Part of a small language model's weights: MLP 1536 squared ReLU, 832M tokens.
Each number is 50 + 10 x the weight over its row's rms, rounded and kept within 0 to 99. Layers, rows and columns count from 0. The size before them is the row's rms in percent of the matrix's.

# layer 5 MLP down (transposed), 1536x384, rms 0.103, rows 1229-1262, columns 240-287
105:51 52 57 47 59 47 45 45 41 49 72 50 57 43 40 36 53 45 67 56 29 52 57 53 46 44 48 49 46 40 65 47 42 55 67 44 55 46 47 60 51 45 45 55 64 64 35 31
094:40 40 47 50 49 63 72 45 48 61 49 67 57 43 59 35 63 63 43 48 48 41 64 52 41 47 49 49 49 51 42 47 54 34 53 41 64 50 43 45 32 58 50 38 72 60 42 51
108:34 46 58 60 53 39 54 49 54 45 56 50 59 40 45 42 57 73 37 45 43 57 52 50 53 38 55 45 32 44 61 48 46 35 33 56 39 69 63 40 45 71 52 32 49 40 34 43
101:60 46 59 54 54 43 52 47 56 58 43 53 67 42 67 49 52 58 62 53 32 55 55 61 56 54 49 41 59 26 60 38 39 49 63 47 49 33 48 36 53 45 50 41 55 63 48 71
104:51 50 48 47 50 44 79 66 57 60 48 37 26 49 49 45 45 43 47 72 50 45 57 71 39 49 65 47 58 50 57 66 40 57 48 66 46 51 39 49 57 52 54 43 58 51 44 49
096:45 67 50 51 40 55 57 72 33 45 48 39 57 43 48 67 66 43 62 66 46 36 41 38 55 35 44 49 49 60 41 54 55 42 54 53 56 54 51 34 41 60 44 47 64 56 48 45
101:47 29 47 58 59 52 42 60 39 64 46 65 62 44 53 56 34 45 55 51 55 37 52 55 43 39 41 47 26 45 58 56 40 47 56 44 44 65 54 34 64 49 40 47 48 59 60 46
096:40 54 57 52 55 48 50 53 55 51 49 37 49 46 53 72 57 68 41 45 50 47 38 52 53 65 50 62 40 54 52 51 47 60 66 54 56 64 36 54 38 51 38 42 36 59 54 58
103:40 59 55 51 41 57 71 61 49 54 67 70 43 56 63 64 40 49 31 47 56 51 75 52 51 51 42 51 54 65 48 47 41 61 35 54 41 53 30 52 48 49 39 57 47 57 36 41
089:43 46 45 50 49 53 46 48 70 71 60 26 41 67 49 74 53 62 52 65 54 64 36 70 56 57 35 38 56 35 38 64 45 64 35 61 38 42 63 50 52 48 42 60 51 51 31 48
103:51 58 48 44 50 50 54 53 50 53 34 43 53 40 50 60 65 52 18 69 59 67 58 51 49 64 46 57 55 45 48 36 57 59 50 29 52 38 53 51 57 41 63 59 63 37 45 58
105:50 41 64 59 69 53 46 29 47 30 65 51 32 39 57 44 46 51 70 56 77 40 41 47 57 34 62 51 47 58 44 52 54 59 48 55 51 52 35 61 41 54 49 55 30 52 48 48
104:56 32 51 43 38 55 59 63 45 58 43 67 45 42 41 66 52 53 34 51 71 48 53 38 56 41 51 72 42 59 51 53 57 61 62 68 74 50 49 54 52 40 44 59 47 54 52 58
098:33 55 46 42 65 62 68 79 56 40 54 35 40 45 42 43 51 27 69 62 44 53 54 59 55 65 41 48 48 53 37 51 49 47 46 61 47 42 50 46 46 37 49 53 59 41 44 32
092:45 58 46 54 57 52 60 50 45 50 29 54 65 55 41 42 34 58 58 41 74 51 58 42 43 30 52 33 43 39 48 48 53 42 44 50 59 31 49 55 41 60 43 62 46 50 76 43
098:54 49 49 56 62 52 52 32 44 68 46 52 50 46 58 48 41 49 69 42 57 58 67 53 38 52 54 45 52 54 62 57 51 47 64 43 47 42 39 52 57 43 44 50 31 50 63 55
101:61 53 55 54 53 55 50 42 45 41 60 50 53 49 53 36 49 60 44 24 41 45 40 70 52 42 50 59 49 63 46 64 52 36 39 51 58 41 29 54 75 34 30 56 57 71 54 52
099:38 28 39 39 56 57 40 35 53 58 56 36 64 45 35 47 54 60 51 38 68 28 53 44 54 35 36 41 59 48 74 59 48 41 56 45 42 54 47 48 38 55 47 53 51 50 50 52
095:48 28 34 44 53 51 53 54 60 47 60 63 40 38 62 65 41 39 64 51 42 52 58 43 41 39 49 53 42 53 42 45 48 43 50 48 62 58 46 42 50 38 60 56 54 56 42 53
097:48 55 37 38 68 60 57 60 62 44 45 44 58 50 38 60 68 40 57 33 66 58 35 40 38 76 57 64 46 41 33 46 55 48 51 68 49 50 50 41 60 55 56 56 57 55 54 56
097:55 45 46 57 47 71 64 53 41 54 59 41 40 46 57 75 28 45 45 43 41 49 48 46 42 48 59 67 52 53 35 43 31 33 60 60 44 41 50 46 59 52 58 63 64 53 67 54
094:53 58 53 52 52 55 60 27 43 46 53 55 45 46 49 49 44 47 64 54 41 52 56 49 58 57 51 30 47 54 44 55 59 55 49 63 52 51 51 56 27 45 55 40 55 34 56 54
100:50 28 55 49 41 47 43 61 36 47 51 43 69 51 53 56 58 49 49 61 57 67 47 57 64 47 41 53 57 28 38 52 67 47 60 60 40 46 51 40 57 57 57 48 53 59 57 41
099:58 33 47 38 56 64 51 71 41 43 31 53 50 42 53 54 49 53 49 49 51 36 52 48 59 55 42 52 38 58 68 43 48 59 67 27 64 49 63 58 44 57 44 52 49 62 60 49
100:51 73 58 47 60 35 28 37 52 54 38 44 53 47 41 73 47 45 49 43 55 54 59 50 42 61 61 57 50 42 48 35 61 48 57 38 52 38 45 52 36 42 47 52 66 48 53 53
106:49 36 60 61 57 70 43 54 47 34 51 50 41 50 56 63 53 31 55 41 52 42 61 43 30 46 33 47 48 44 41 58 63 53 65 62 58 35 55 33 49 56 56 49 51 26 63 39
099:59 59 51 51 40 65 62 63 58 47 58 60 66 48 57 69 58 62 54 49 36 63 37 21 51 47 60 55 40 34 22 64 48 45 55 37 56 44 49 51 61 41 57 58 51 39 60 46
099:53 59 64 58 84 68 43 55 55 31 49 48 39 49 34 51 64 73 43 50 65 46 51 47 44 57 41 51 37 52 36 53 46 54 56 51 59 42 58 48 45 71 55 45 59 49 48 60
096:40 63 37 47 49 34 37 35 45 69 55 44 34 56 39 57 41 40 35 49 48 49 56 51 54 57 67 58 32 44 37 46 52 54 46 63 46 50 55 65 54 47 31 30 53 63 61 44
099:64 32 44 68 33 39 48 47 39 55 33 46 62 47 37 45 38 66 45 45 70 47 52 56 45 44 69 48 60 43 38 49 67 52 53 52 28 38 47 49 56 39 41 38 55 45 48 44
104:54 39 42 71 52 57 55 59 63 73 62 54 32 50 43 30 49 44 51 43 68 36 40 21 24 41 59 40 55 62 50 46 45 45 53 52 59 54 42 39 40 37 58 49 63 42 47 51
101:54 39 56 58 54 59 43 21 56 55 55 55 40 47 59 59 45 57 41 45 67 52 33 51 51 64 36 43 36 37 47 51 46 36 54 43 52 62 48 47 26 54 43 45 58 57 45 44
101:64 37 48 55 75 45 44 65 52 67 49 66 56 56 32 35 60 62 58 50 35 55 59 47 51 53 53 45 52 34 50 55 31 57 54 47 25 62 38 46 66 69 46 59 48 56 31 66
100:48 49 56 57 46 56 36 54 42 51 30 47 44 52 55 67 42 47 47 62 33 48 42 28 62 38 64 42 46 55 54 42 73 41 51 44 50 59 61 55 56 42 59 47 50 26 56 44
# layer 5 MLP up, 1536x384, rms 0.127, rows 1230-1263, columns 240-287
095:56 51 52 49 59 52 55 42 25 62 48 53 34 54 73 68 38 64 50 42 56 60 53 46 51 63 42 44 59 49 58 43 48 59 45 68 25 39 53 60 56 45 49 57 48 55 61 56
100:64 55 41 53 42 51 40 56 47 70 66 49 50 69 44 50 54 56 63 46 48 49 60 46 67 60 64 53 61 55 42 57 58 51 61 50 54 40 60 40 63 37 37 40 50 43 53 63
097:45 49 39 62 67 65 52 47 42 45 57 64 59 46 46 48 48 28 52 36 60 29 45 35 51 35 54 41 51 57 26 47 45 57 61 58 42 31 62 46 45 55 47 51 45 39 50 42
102:49 44 26 52 47 47 51 38 66 44 70 61 50 52 52 43 40 65 63 61 60 54 46 46 61 40 40 47 62 51 35 57 43 67 41 60 38 56 44 42 50 52 38 58 46 45 47 38
101:59 50 39 52 49 47 57 52 51 55 56 47 44 49 48 49 37 63 41 58 43 48 55 54 37 52 59 45 32 39 49 64 46 49 52 30 56 29 31 39 62 43 47 56 58 53 43 58
092:43 50 48 55 50 40 44 44 55 44 68 39 61 53 33 47 47 41 63 30 47 31 39 44 43 66 63 56 27 45 52 67 54 64 43 57 50 40 35 58 47 37 64 54 40 46 47 48
115:43 44 49 44 52 37 25 55 57 63 43 50 52 36 56 50 57 50 57 33 40 35 55 61 59 53 66 60 37 49 44 32 52 61 48 44 61 41 57 48 61 54 40 35 64 42 53 39
102:47 76 59 42 49 51 45 57 47 51 46 49 35 64 57 43 55 53 46 52 62 43 65 40 58 39 48 40 46 53 47 54 50 44 59 60 37 52 58 41 59 50 57 43 21 51 58 53
109:55 59 47 57 45 35 48 51 43 60 43 55 66 68 50 38 39 49 54 51 35 54 62 54 38 61 39 61 60 50 36 33 58 52 50 44 40 55 51 61 45 54 57 48 63 43 32 52
101:61 63 44 51 39 35 49 54 55 41 54 48 48 53 79 61 44 36 36 37 54 48 60 55 69 52 68 46 42 37 38 60 50 51 62 44 42 43 35 51 44 62 45 46 53 60 52 58
098:40 54 44 58 72 42 56 39 47 43 51 61 63 43 38 53 55 41 51 46 56 41 48 50 69 64 62 42 46 57 59 48 74 39 22 40 67 43 40 63 54 55 58 51 32 46 60 58
097:47 59 60 52 46 66 53 48 60 47 42 41 45 40 40 40 63 24 66 78 50 34 44 44 56 53 54 27 64 18 49 56 41 29 56 46 39 54 57 61 41 54 49 52 45 40 58 45
092:74 47 53 48 52 49 61 36 73 51 44 65 62 43 47 63 54 43 44 31 63 41 36 46 45 65 69 60 40 34 48 41 61 53 50 33 36 48 46 52 48 49 42 56 47 69 46 57
098:32 36 41 38 51 63 36 54 64 45 50 48 40 59 33 54 68 54 49 47 38 61 39 58 50 65 52 50 55 57 54 56 34 47 51 65 48 60 54 46 44 54 57 38 65 50 41 47
099:52 44 51 53 45 47 58 84 35 58 57 49 72 48 48 39 64 59 58 44 43 51 40 43 51 60 51 35 51 51 51 80 54 56 48 70 55 51 64 44 37 49 44 57 46 42 62 60
096:56 65 49 56 60 56 51 67 38 45 48 38 33 75 52 59 40 52 45 35 41 51 52 55 56 40 51 46 45 46 36 48 48 65 58 45 48 54 40 40 49 46 63 31 59 68 40 55
101:37 49 51 40 33 41 61 52 56 39 45 53 32 70 52 49 48 52 38 64 55 53 45 51 63 44 45 60 39 41 58 63 49 67 37 48 48 55 43 64 59 26 41 51 71 41 62 47
090:43 48 55 47 56 54 47 55 45 52 36 49 43 51 55 57 74 51 63 43 45 53 62 41 68 52 55 54 55 62 50 52 46 54 42 57 56 35 67 63 59 40 37 61 58 57 57 57
099:42 66 50 57 55 51 44 48 44 40 46 50 39 53 40 42 55 46 46 69 64 53 50 55 60 53 58 59 58 50 55 54 38 53 63 45 45 58 49 46 51 52 47 42 23 51 46 59
094:49 55 56 39 35 56 40 29 44 48 53 46 60 63 63 43 65 52 39 58 51 39 56 28 50 59 49 41 74 43 53 42 45 40 57 40 53 56 38 44 42 33 40 51 28 45 54 53
103:50 56 52 52 53 49 63 51 42 30 46 69 52 30 61 28 56 46 43 51 57 54 54 56 55 70 54 49 36 54 53 52 45 46 58 53 46 51 60 43 53 49 43 50 46 40 51 47
099:33 50 54 56 65 43 57 47 57 64 59 48 36 54 47 46 41 31 54 51 64 39 59 59 35 52 39 50 38 56 43 52 42 53 58 57 49 54 32 69 50 54 54 57 42 54 47 65
102:49 63 61 47 47 54 52 47 59 51 47 56 44 48 51 38 51 41 62 77 63 42 60 46 56 70 70 40 59 41 44 51 54 42 54 62 50 50 59 43 35 41 59 42 46 50 41 44
107:45 49 37 68 56 53 50 55 34 37 55 32 52 39 58 42 37 46 37 59 40 55 67 68 22 42 49 35 60 57 66 70 60 67 33 64 46 55 54 56 36 58 43 56 50 60 55 50
111:34 50 39 53 55 64 48 42 49 45 57 52 42 46 44 35 36 45 48 40 49 48 55 28 53 56 38 43 63 51 49 45 55 59 56 62 58 44 38 60 58 62 43 37 51 65 47 53
096:44 35 47 54 58 49 42 54 37 47 56 64 38 33 49 58 49 48 49 65 45 37 47 51 46 53 32 43 31 49 70 61 54 42 53 43 53 46 44 40 47 55 38 33 41 48 58 53
095:43 55 47 43 65 52 55 46 35 46 62 40 56 29 39 66 45 35 53 39 43 67 39 68 50 40 55 63 30 66 49 44 41 49 71 44 50 52 45 52 46 52 66 45 64 31 54 63
089:35 46 53 63 33 45 51 36 42 49 50 51 67 58 47 52 39 53 52 64 49 36 49 53 41 53 43 41 81 57 56 43 48 44 64 38 57 49 62 40 42 61 40 49 51 44 48 44
096:46 44 49 56 53 61 52 55 27 79 37 40 42 42 46 54 62 37 48 50 49 35 46 55 69 48 40 29 69 61 47 75 64 51 45 58 39 55 45 52 58 57 47 53 52 52 60 42
103:33 62 39 44 51 35 36 46 63 54 45 51 52 40 49 45 60 51 62 62 65 49 42 45 49 58 58 42 55 50 53 47 42 57 59 32 51 53 70 54 36 49 38 66 72 35 57 42
093:37 54 35 52 53 58 45 57 63 55 58 54 49 48 58 47 29 55 57 60 41 40 43 32 40 40 62 59 73 60 68 40 60 54 31 36 29 66 40 66 43 56 55 33 43 45 67 50
101:22 63 51 64 37 32 47 43 33 66 59 49 54 51 31 31 51 52 45 35 47 50 38 33 56 47 46 63 82 70 49 51 46 39 56 38 38 44 59 35 52 57 41 70 56 46 43 60
102:63 50 40 30 58 50 54 55 43 39 58 56 43 30 44 50 40 56 62 66 50 67 42 59 53 52 54 67 56 60 49 52 32 68 51 51 38 31 43 52 50 44 44 50 40 48 43 42
118:47 48 53 48 47 42 51 46 43 46 41 60 43 44 42 25 39 55 44 56 28 50 41 46 58 45 54 40 49 53 57 55 56 44 47 40 58 55 48 54 51 47 64 34 34 36 34 45